From a checkpoint of a small transformer trained on Wikipedia.
Size: width 128, MLP 320 ReGLU.
Architecture: RMSNorm before each block, no biases in attention or MLP, untied embeddings.
Training: a variant of Muon for these matrices, 126M tokens.
Each number is 200 + 30 x the weight over its row's rms, rounded and kept within 0 to 999. Layers, rows and columns count from 0. The size before them is the row's rms in percent of the matrix's.

# layer 5 MLP up, 320x128, rms 0.0717, rows 215-223, columns 0-127
105,191,209,231,204,209,145,217,201,176,219,161,169,217,154,180,206,242,224,234,269,202,197,212,166,187,155,199,161,182,227,209,192,238,195,155,193,212,176,206,198,178,160,181,188,207,172,169,277,193,185,185,178,196,241,177,220,187,198,164,200,223,200,274,194,186,194,197,222,202,173,218,190,239,241,178,247,191,240,260,180,199,224,218,255,207,169,240,213,183,248,227,193,213,192,189,231,141,246,214,213,176,215,182,244,177,156,181,221,248,176,144,279,202,203,192,207,236,228,199,220,200,214,155,168,221,157,169,126
101,220,242,255,225,194,207,273,231,184,208,172,173,228,231,211,202,212,164,192,201,215,203,260,165,200,216,188,255,217,242,217,212,238,215,202,167,208,205,215,180,185,186,189,240,168,222,220,240,221,188,258,175,169,220,231,208,238,204,178,186,208,182,236,182,230,199,153,171,272,216,232,205,202,155,204,214,188,215,209,231,183,178,190,166,228,166,225,257,208,166,132,143,212,231,212,139,198,186,188,218,251,215,164,164,147,200,168,206,213,219,228,196,194,239,196,173,150,158,184,167,150,211,229,141,232,146,209,175
103,176,152,199,257,220,189,251,250,199,220,172,181,199,165,203,190,190,222,229,145,226,211,279,217,215,188,213,185,171,173,163,175,265,209,195,156,182,211,204,235,216,173,217,269,192,208,183,207,253,225,224,188,255,222,174,238,213,215,170,217,189,233,179,192,234,185,197,119,221,159,218,164,210,209,197,177,200,228,186,201,185,220,195,272,149,180,243,230,196,189,190,165,223,143,212,228,212,217,157,259,235,198,223,222,185,218,243,236,173,213,142,227,189,232,213,163,198,182,245,207,204,176,185,196,180,215,244,172
106,208,207,242,190,173,226,215,214,233,187,202,216,178,184,210,191,180,173,189,162,182,190,238,208,208,161,138,241,238,187,236,222,196,168,149,259,183,149,161,187,191,151,169,239,176,171,209,210,224,224,196,218,244,238,197,179,217,211,203,141,186,188,269,176,203,224,168,158,222,135,195,150,195,202,228,157,182,191,185,200,199,191,189,216,206,299,198,176,213,217,172,226,162,192,147,193,151,216,210,206,265,231,221,199,162,212,197,173,153,231,152,264,229,208,184,183,195,194,242,179,183,200,204,242,234,201,220,238
091,202,161,214,149,240,193,185,202,183,201,268,215,176,131,173,177,194,163,163,282,196,145,177,243,149,199,153,196,199,177,159,210,207,193,184,221,192,190,195,210,210,224,204,225,201,223,185,225,153,185,250,203,122,199,239,242,157,226,223,165,256,190,227,211,207,201,186,180,222,224,207,162,216,229,193,238,205,197,235,145,181,235,244,243,185,205,180,193,204,207,204,198,192,151,163,189,190,174,191,191,179,196,223,193,174,188,203,215,187,131,219,208,170,174,237,210,194,179,176,151,155,227,126,256,214,163,178,197
108,158,204,235,156,178,248,196,163,325,183,215,170,192,172,221,230,184,236,217,210,203,222,198,183,197,126,211,207,195,211,166,226,274,244,190,234,206,152,218,215,205,180,245,152,190,147,236,129,183,181,195,161,178,203,160,195,186,203,160,201,187,192,185,196,193,215,193,185,198,240,213,140,228,209,189,177,231,162,217,161,220,205,180,185,184,152,150,184,216,206,157,223,239,208,190,197,152,217,217,180,183,194,225,190,207,189,190,226,151,199,191,193,263,202,184,164,192,168,222,199,157,209,196,248,195,181,210,247
089,228,168,207,191,117,126,226,176,214,193,193,210,264,162,179,239,200,199,195,198,168,208,249,204,194,127,181,170,180,194,175,211,181,175,205,233,172,202,217,189,192,157,148,157,189,222,176,197,193,203,138,194,249,198,235,201,221,232,184,162,196,160,196,255,225,240,174,178,142,191,219,197,183,180,166,145,207,200,210,234,191,206,219,219,193,183,184,199,202,169,182,213,246,182,184,216,210,195,177,210,182,220,198,234,186,237,224,177,328,253,171,191,154,189,209,180,201,172,217,170,167,187,180,193,240,232,221,188
108,206,170,145,182,207,198,209,220,201,203,208,238,185,210,244,206,238,232,236,243,175,240,205,191,210,230,187,180,253,184,242,191,211,233,235,189,189,222,175,240,203,135,201,287,195,205,158,158,196,200,185,234,141,164,184,215,233,195,235,158,195,198,211,216,170,210,257,183,239,204,207,170,243,226,182,180,205,221,171,253,203,163,183,238,231,197,219,175,150,174,202,187,157,220,207,177,177,188,179,149,182,250,245,188,204,235,180,140,234,184,184,211,181,206,200,199,213,180,209,189,243,167,235,286,184,200,245,262
102,182,198,198,231,160,224,173,177,208,203,269,218,173,194,228,188,175,170,207,181,229,244,235,211,193,201,206,223,202,131,206,195,175,198,177,232,177,207,223,209,256,244,182,198,177,187,288,150,227,197,199,215,196,161,216,230,156,188,211,229,176,184,167,243,207,178,184,163,199,266,234,191,213,162,203,198,189,151,185,174,249,162,215,186,175,214,261,147,163,188,253,189,182,223,180,226,214,167,249,241,199,215,213,188,209,199,228,209,205,201,172,180,198,138,156,229,222,210,175,237,164,257,181,293,202,208,201,203
# layer 5 MLP down (transposed), 320x128, rms 0.0718, rows 215-223, columns 0-127
100,215,177,240,220,118,235,179,137,202,153,206,197,219,261,195,231,220,242,216,138,187,256,179,173,182,202,206,172,227,196,174,240,219,202,146,205,174,213,215,205,220,210,216,198,189,199,234,180,227,195,184,172,241,213,241,167,211,214,236,177,197,229,219,213,196,224,174,151,266,216,198,176,227,174,212,208,207,189,140,229,199,205,181,206,172,227,224,177,240,200,205,199,230,147,205,185,196,176,204,183,193,243,201,158,223,214,231,185,177,176,280,147,186,117,176,196,179,160,189,171,198,166,238,215,174,273,167,207
097,210,147,205,176,213,206,131,169,139,220,219,240,182,185,212,188,203,173,176,148,206,239,179,183,235,203,261,170,165,187,185,212,206,189,213,184,208,182,182,234,200,189,186,213,179,193,184,201,222,158,158,191,211,222,160,142,149,204,214,202,196,236,129,222,151,239,249,224,189,173,153,211,169,195,191,172,224,245,176,169,218,272,203,222,255,192,202,200,159,236,264,230,233,166,185,196,191,252,213,147,190,203,203,196,254,176,248,196,197,201,200,182,193,237,211,225,231,212,206,273,193,166,166,188,159,232,222,193
100,210,203,182,155,187,241,190,153,220,188,241,260,206,204,202,215,216,190,173,203,208,211,163,192,192,246,197,214,157,181,181,238,224,165,179,151,232,151,181,211,186,226,168,147,174,198,207,223,191,196,215,197,263,183,247,153,172,185,284,183,242,130,156,216,124,197,210,231,206,179,181,227,166,206,165,185,213,201,149,185,220,246,190,195,218,139,173,221,250,194,188,205,179,249,220,152,190,249,243,196,185,238,185,187,200,156,209,189,231,202,194,153,173,154,238,235,205,203,211,177,187,236,217,156,171,194,190,214
114,196,203,137,158,217,204,201,204,188,205,251,158,208,233,231,250,182,272,258,209,236,195,166,273,148,243,245,190,215,245,158,178,176,211,180,173,215,214,192,226,159,197,191,176,236,279,200,229,196,255,214,228,169,215,200,179,191,197,168,194,254,189,167,242,209,184,196,247,200,200,213,212,214,216,203,213,164,217,239,192,211,206,197,197,206,169,217,223,212,186,261,200,250,251,178,159,214,204,210,185,166,203,224,180,221,171,236,239,213,158,249,164,198,215,181,202,220,269,197,178,197,159,192,182,161,209,151,171
092,209,254,153,213,193,202,185,205,204,178,152,203,240,213,195,184,199,266,173,147,247,218,233,169,252,173,242,203,209,226,224,177,202,237,195,109,205,238,152,222,180,207,177,177,234,237,229,217,248,213,187,275,236,189,145,179,215,214,198,214,179,164,184,189,211,193,182,246,195,241,170,246,227,215,193,174,217,173,183,235,210,214,203,158,167,244,232,240,194,210,200,215,177,269,195,174,174,204,207,201,198,213,188,210,176,119,192,234,214,230,227,214,216,185,179,182,187,220,238,232,245,198,261,160,173,181,200,211
112,173,182,182,185,177,148,220,186,125,226,191,218,198,215,196,180,204,197,200,165,164,210,169,191,229,243,177,185,208,200,229,197,165,187,192,172,190,236,244,162,179,139,173,237,172,224,208,242,229,210,184,223,203,181,172,178,224,208,248,207,224,186,189,195,214,263,167,216,185,151,200,216,189,166,186,195,175,223,168,265,233,179,256,195,170,224,218,222,146,214,205,177,225,218,172,184,204,158,270,159,248,161,191,195,198,255,233,205,260,193,251,171,143,238,209,196,252,236,219,146,228,192,159,206,182,193,256,204
089,185,190,244,164,222,235,114,202,220,234,170,208,132,219,197,214,224,198,211,179,252,193,187,198,223,227,244,261,215,203,244,156,223,233,190,199,222,172,188,224,173,201,194,193,230,192,212,210,164,227,195,199,188,199,116,201,173,172,232,210,229,168,208,172,203,201,170,238,219,226,185,193,239,209,220,195,201,167,177,182,194,208,235,192,208,217,235,216,191,163,234,173,155,252,231,192,149,193,192,146,216,125,185,143,224,152,177,221,146,169,261,203,253,184,162,239,193,228,167,168,171,211,215,170,180,195,168,213
108,198,223,233,173,149,204,166,167,260,203,201,168,210,182,153,216,167,226,181,212,206,179,191,184,174,197,193,244,157,230,187,186,214,154,160,184,218,185,216,181,158,252,217,213,173,200,214,209,217,171,170,205,233,203,192,210,172,162,157,215,181,271,156,222,248,150,160,194,187,211,173,215,193,164,252,199,162,182,194,193,224,225,188,160,205,146,194,173,234,279,221,217,181,222,203,205,259,217,228,217,198,208,155,181,146,175,183,254,202,218,241,177,194,216,260,173,176,204,194,189,172,225,156,131,202,221,157,143
094,234,184,231,189,253,163,224,254,237,213,189,201,215,169,213,173,240,255,203,225,203,165,176,183,227,205,192,204,182,241,184,239,234,188,202,178,188,187,215,176,133,185,267,217,200,208,158,248,187,214,233,161,203,277,216,213,236,160,183,198,190,200,188,195,209,223,210,239,232,104,223,138,190,241,231,175,258,218,223,157,167,223,180,210,208,180,200,203,216,208,175,201,191,224,231,164,194,237,143,176,198,184,183,221,174,199,231,197,220,203,198,185,143,263,209,148,221,172,221,196,197,142,204,167,197,212,182,247
# layer 5 MLP gate, 320x128, rms 0.0716, rows 216-223, columns 0-127
109,203,263,207,235,223,164,192,197,164,216,151,243,205,215,202,242,172,240,154,177,204,218,182,216,228,200,254,211,195,168,213,219,211,208,176,185,222,196,148,264,207,192,191,212,217,193,226,233,182,205,206,229,172,233,221,239,219,221,204,217,176,202,230,171,203,248,212,192,210,114,173,212,216,159,198,271,215,197,219,202,182,166,175,212,208,186,228,226,211,191,172,163,217,169,191,116,185,199,268,209,233,237,170,169,134,173,164,251,243,243,145,201,202,165,230,189,171,185,261,235,202,193,155,188,204,182,224,199
096,161,224,201,189,189,177,208,231,201,175,173,181,237,189,205,210,154,176,195,114,196,185,201,240,205,170,187,175,232,236,236,167,247,174,219,158,207,170,205,289,202,196,218,242,197,211,229,122,221,218,167,167,168,217,169,211,178,268,182,215,206,195,177,242,253,223,175,120,181,234,224,165,205,222,244,206,186,171,217,145,183,184,195,209,212,225,206,199,164,181,192,192,239,196,119,199,179,180,152,231,231,180,170,172,164,185,169,190,194,233,191,205,195,194,152,203,217,188,178,247,145,183,187,200,208,181,226,204
100,199,215,236,191,214,205,179,185,197,232,201,181,196,237,207,173,161,159,226,208,220,205,220,236,204,197,203,223,147,194,220,209,226,217,203,211,201,149,187,181,202,260,216,195,200,234,244,190,157,237,197,155,175,183,228,185,180,209,146,179,252,156,199,266,266,292,186,192,228,257,194,204,207,196,185,202,152,204,133,216,206,218,147,212,202,216,184,163,162,193,170,190,186,180,168,187,205,211,221,228,237,222,241,248,250,190,194,228,230,267,212,215,219,238,165,275,227,221,213,189,242,199,178,215,175,138,179,195
093,216,254,182,194,217,227,185,186,230,161,172,260,217,184,229,226,177,240,226,153,217,226,218,216,249,178,221,224,224,201,184,209,215,267,148,170,201,210,185,212,140,211,229,210,199,202,218,247,249,209,179,239,204,227,204,242,224,222,205,216,163,182,191,165,192,212,144,195,209,244,187,212,224,202,216,242,218,189,179,202,242,176,243,155,186,256,213,236,207,190,185,231,167,204,220,215,205,191,219,209,200,179,217,203,182,150,195,228,218,185,234,279,121,141,125,201,195,226,188,247,239,198,256,157,182,195,226,225
106,252,155,307,213,147,153,205,232,243,222,213,234,159,147,214,201,208,254,269,185,196,222,142,213,229,181,214,180,217,219,210,224,212,169,176,246,215,170,187,208,229,178,185,201,223,188,201,209,152,169,211,218,185,159,167,215,194,205,196,190,172,217,218,249,171,225,245,178,186,160,164,189,219,204,199,175,220,191,198,215,221,170,200,168,206,181,256,200,197,197,175,218,249,218,214,189,197,253,234,197,240,156,281,229,220,218,247,218,228,201,206,216,183,186,182,175,219,205,165,219,237,237,206,242,226,215,242,151
088,201,175,240,209,183,174,139,188,198,176,190,182,193,200,190,229,226,205,222,153,192,137,199,195,216,204,206,305,282,226,227,177,224,181,195,182,187,197,202,221,230,179,213,174,200,266,167,184,233,218,151,210,203,201,191,185,177,177,201,210,190,123,253,198,214,196,203,203,177,204,200,190,195,146,210,155,244,185,228,168,221,204,222,220,198,186,171,224,219,181,270,178,215,186,179,213,156,225,184,142,245,150,183,228,190,176,169,208,187,154,204,199,213,166,166,204,133,175,204,168,158,217,237,128,237,189,199,198
109,164,154,228,249,202,165,199,227,184,182,218,232,166,189,272,222,205,207,186,157,199,266,207,166,183,202,224,215,162,160,172,193,174,196,123,182,202,229,202,200,207,182,159,182,224,191,224,176,211,194,200,191,197,142,245,166,186,221,151,244,198,202,169,171,186,224,199,230,173,193,175,278,186,176,229,158,269,164,216,200,239,207,188,149,245,182,205,225,217,167,196,202,158,189,238,194,181,193,183,181,247,178,178,197,254,193,189,228,212,176,157,207,133,209,219,189,235,223,126,198,178,221,192,216,255,211,195,239
102,222,148,185,190,143,254,141,211,229,195,211,204,226,161,172,195,170,179,200,202,209,170,248,208,200,149,216,172,190,194,207,190,125,210,221,198,229,247,192,276,245,226,191,215,225,193,231,185,232,168,211,184,225,190,198,184,189,211,204,184,224,249,258,219,224,226,188,198,185,242,222,193,175,207,200,200,227,242,227,215,248,215,223,245,243,227,225,180,191,221,206,172,203,155,152,199,155,187,256,243,218,182,237,130,195,206,200,262,186,175,181,191,251,214,254,205,200,198,164,175,201,242,190,213,163,231,235,137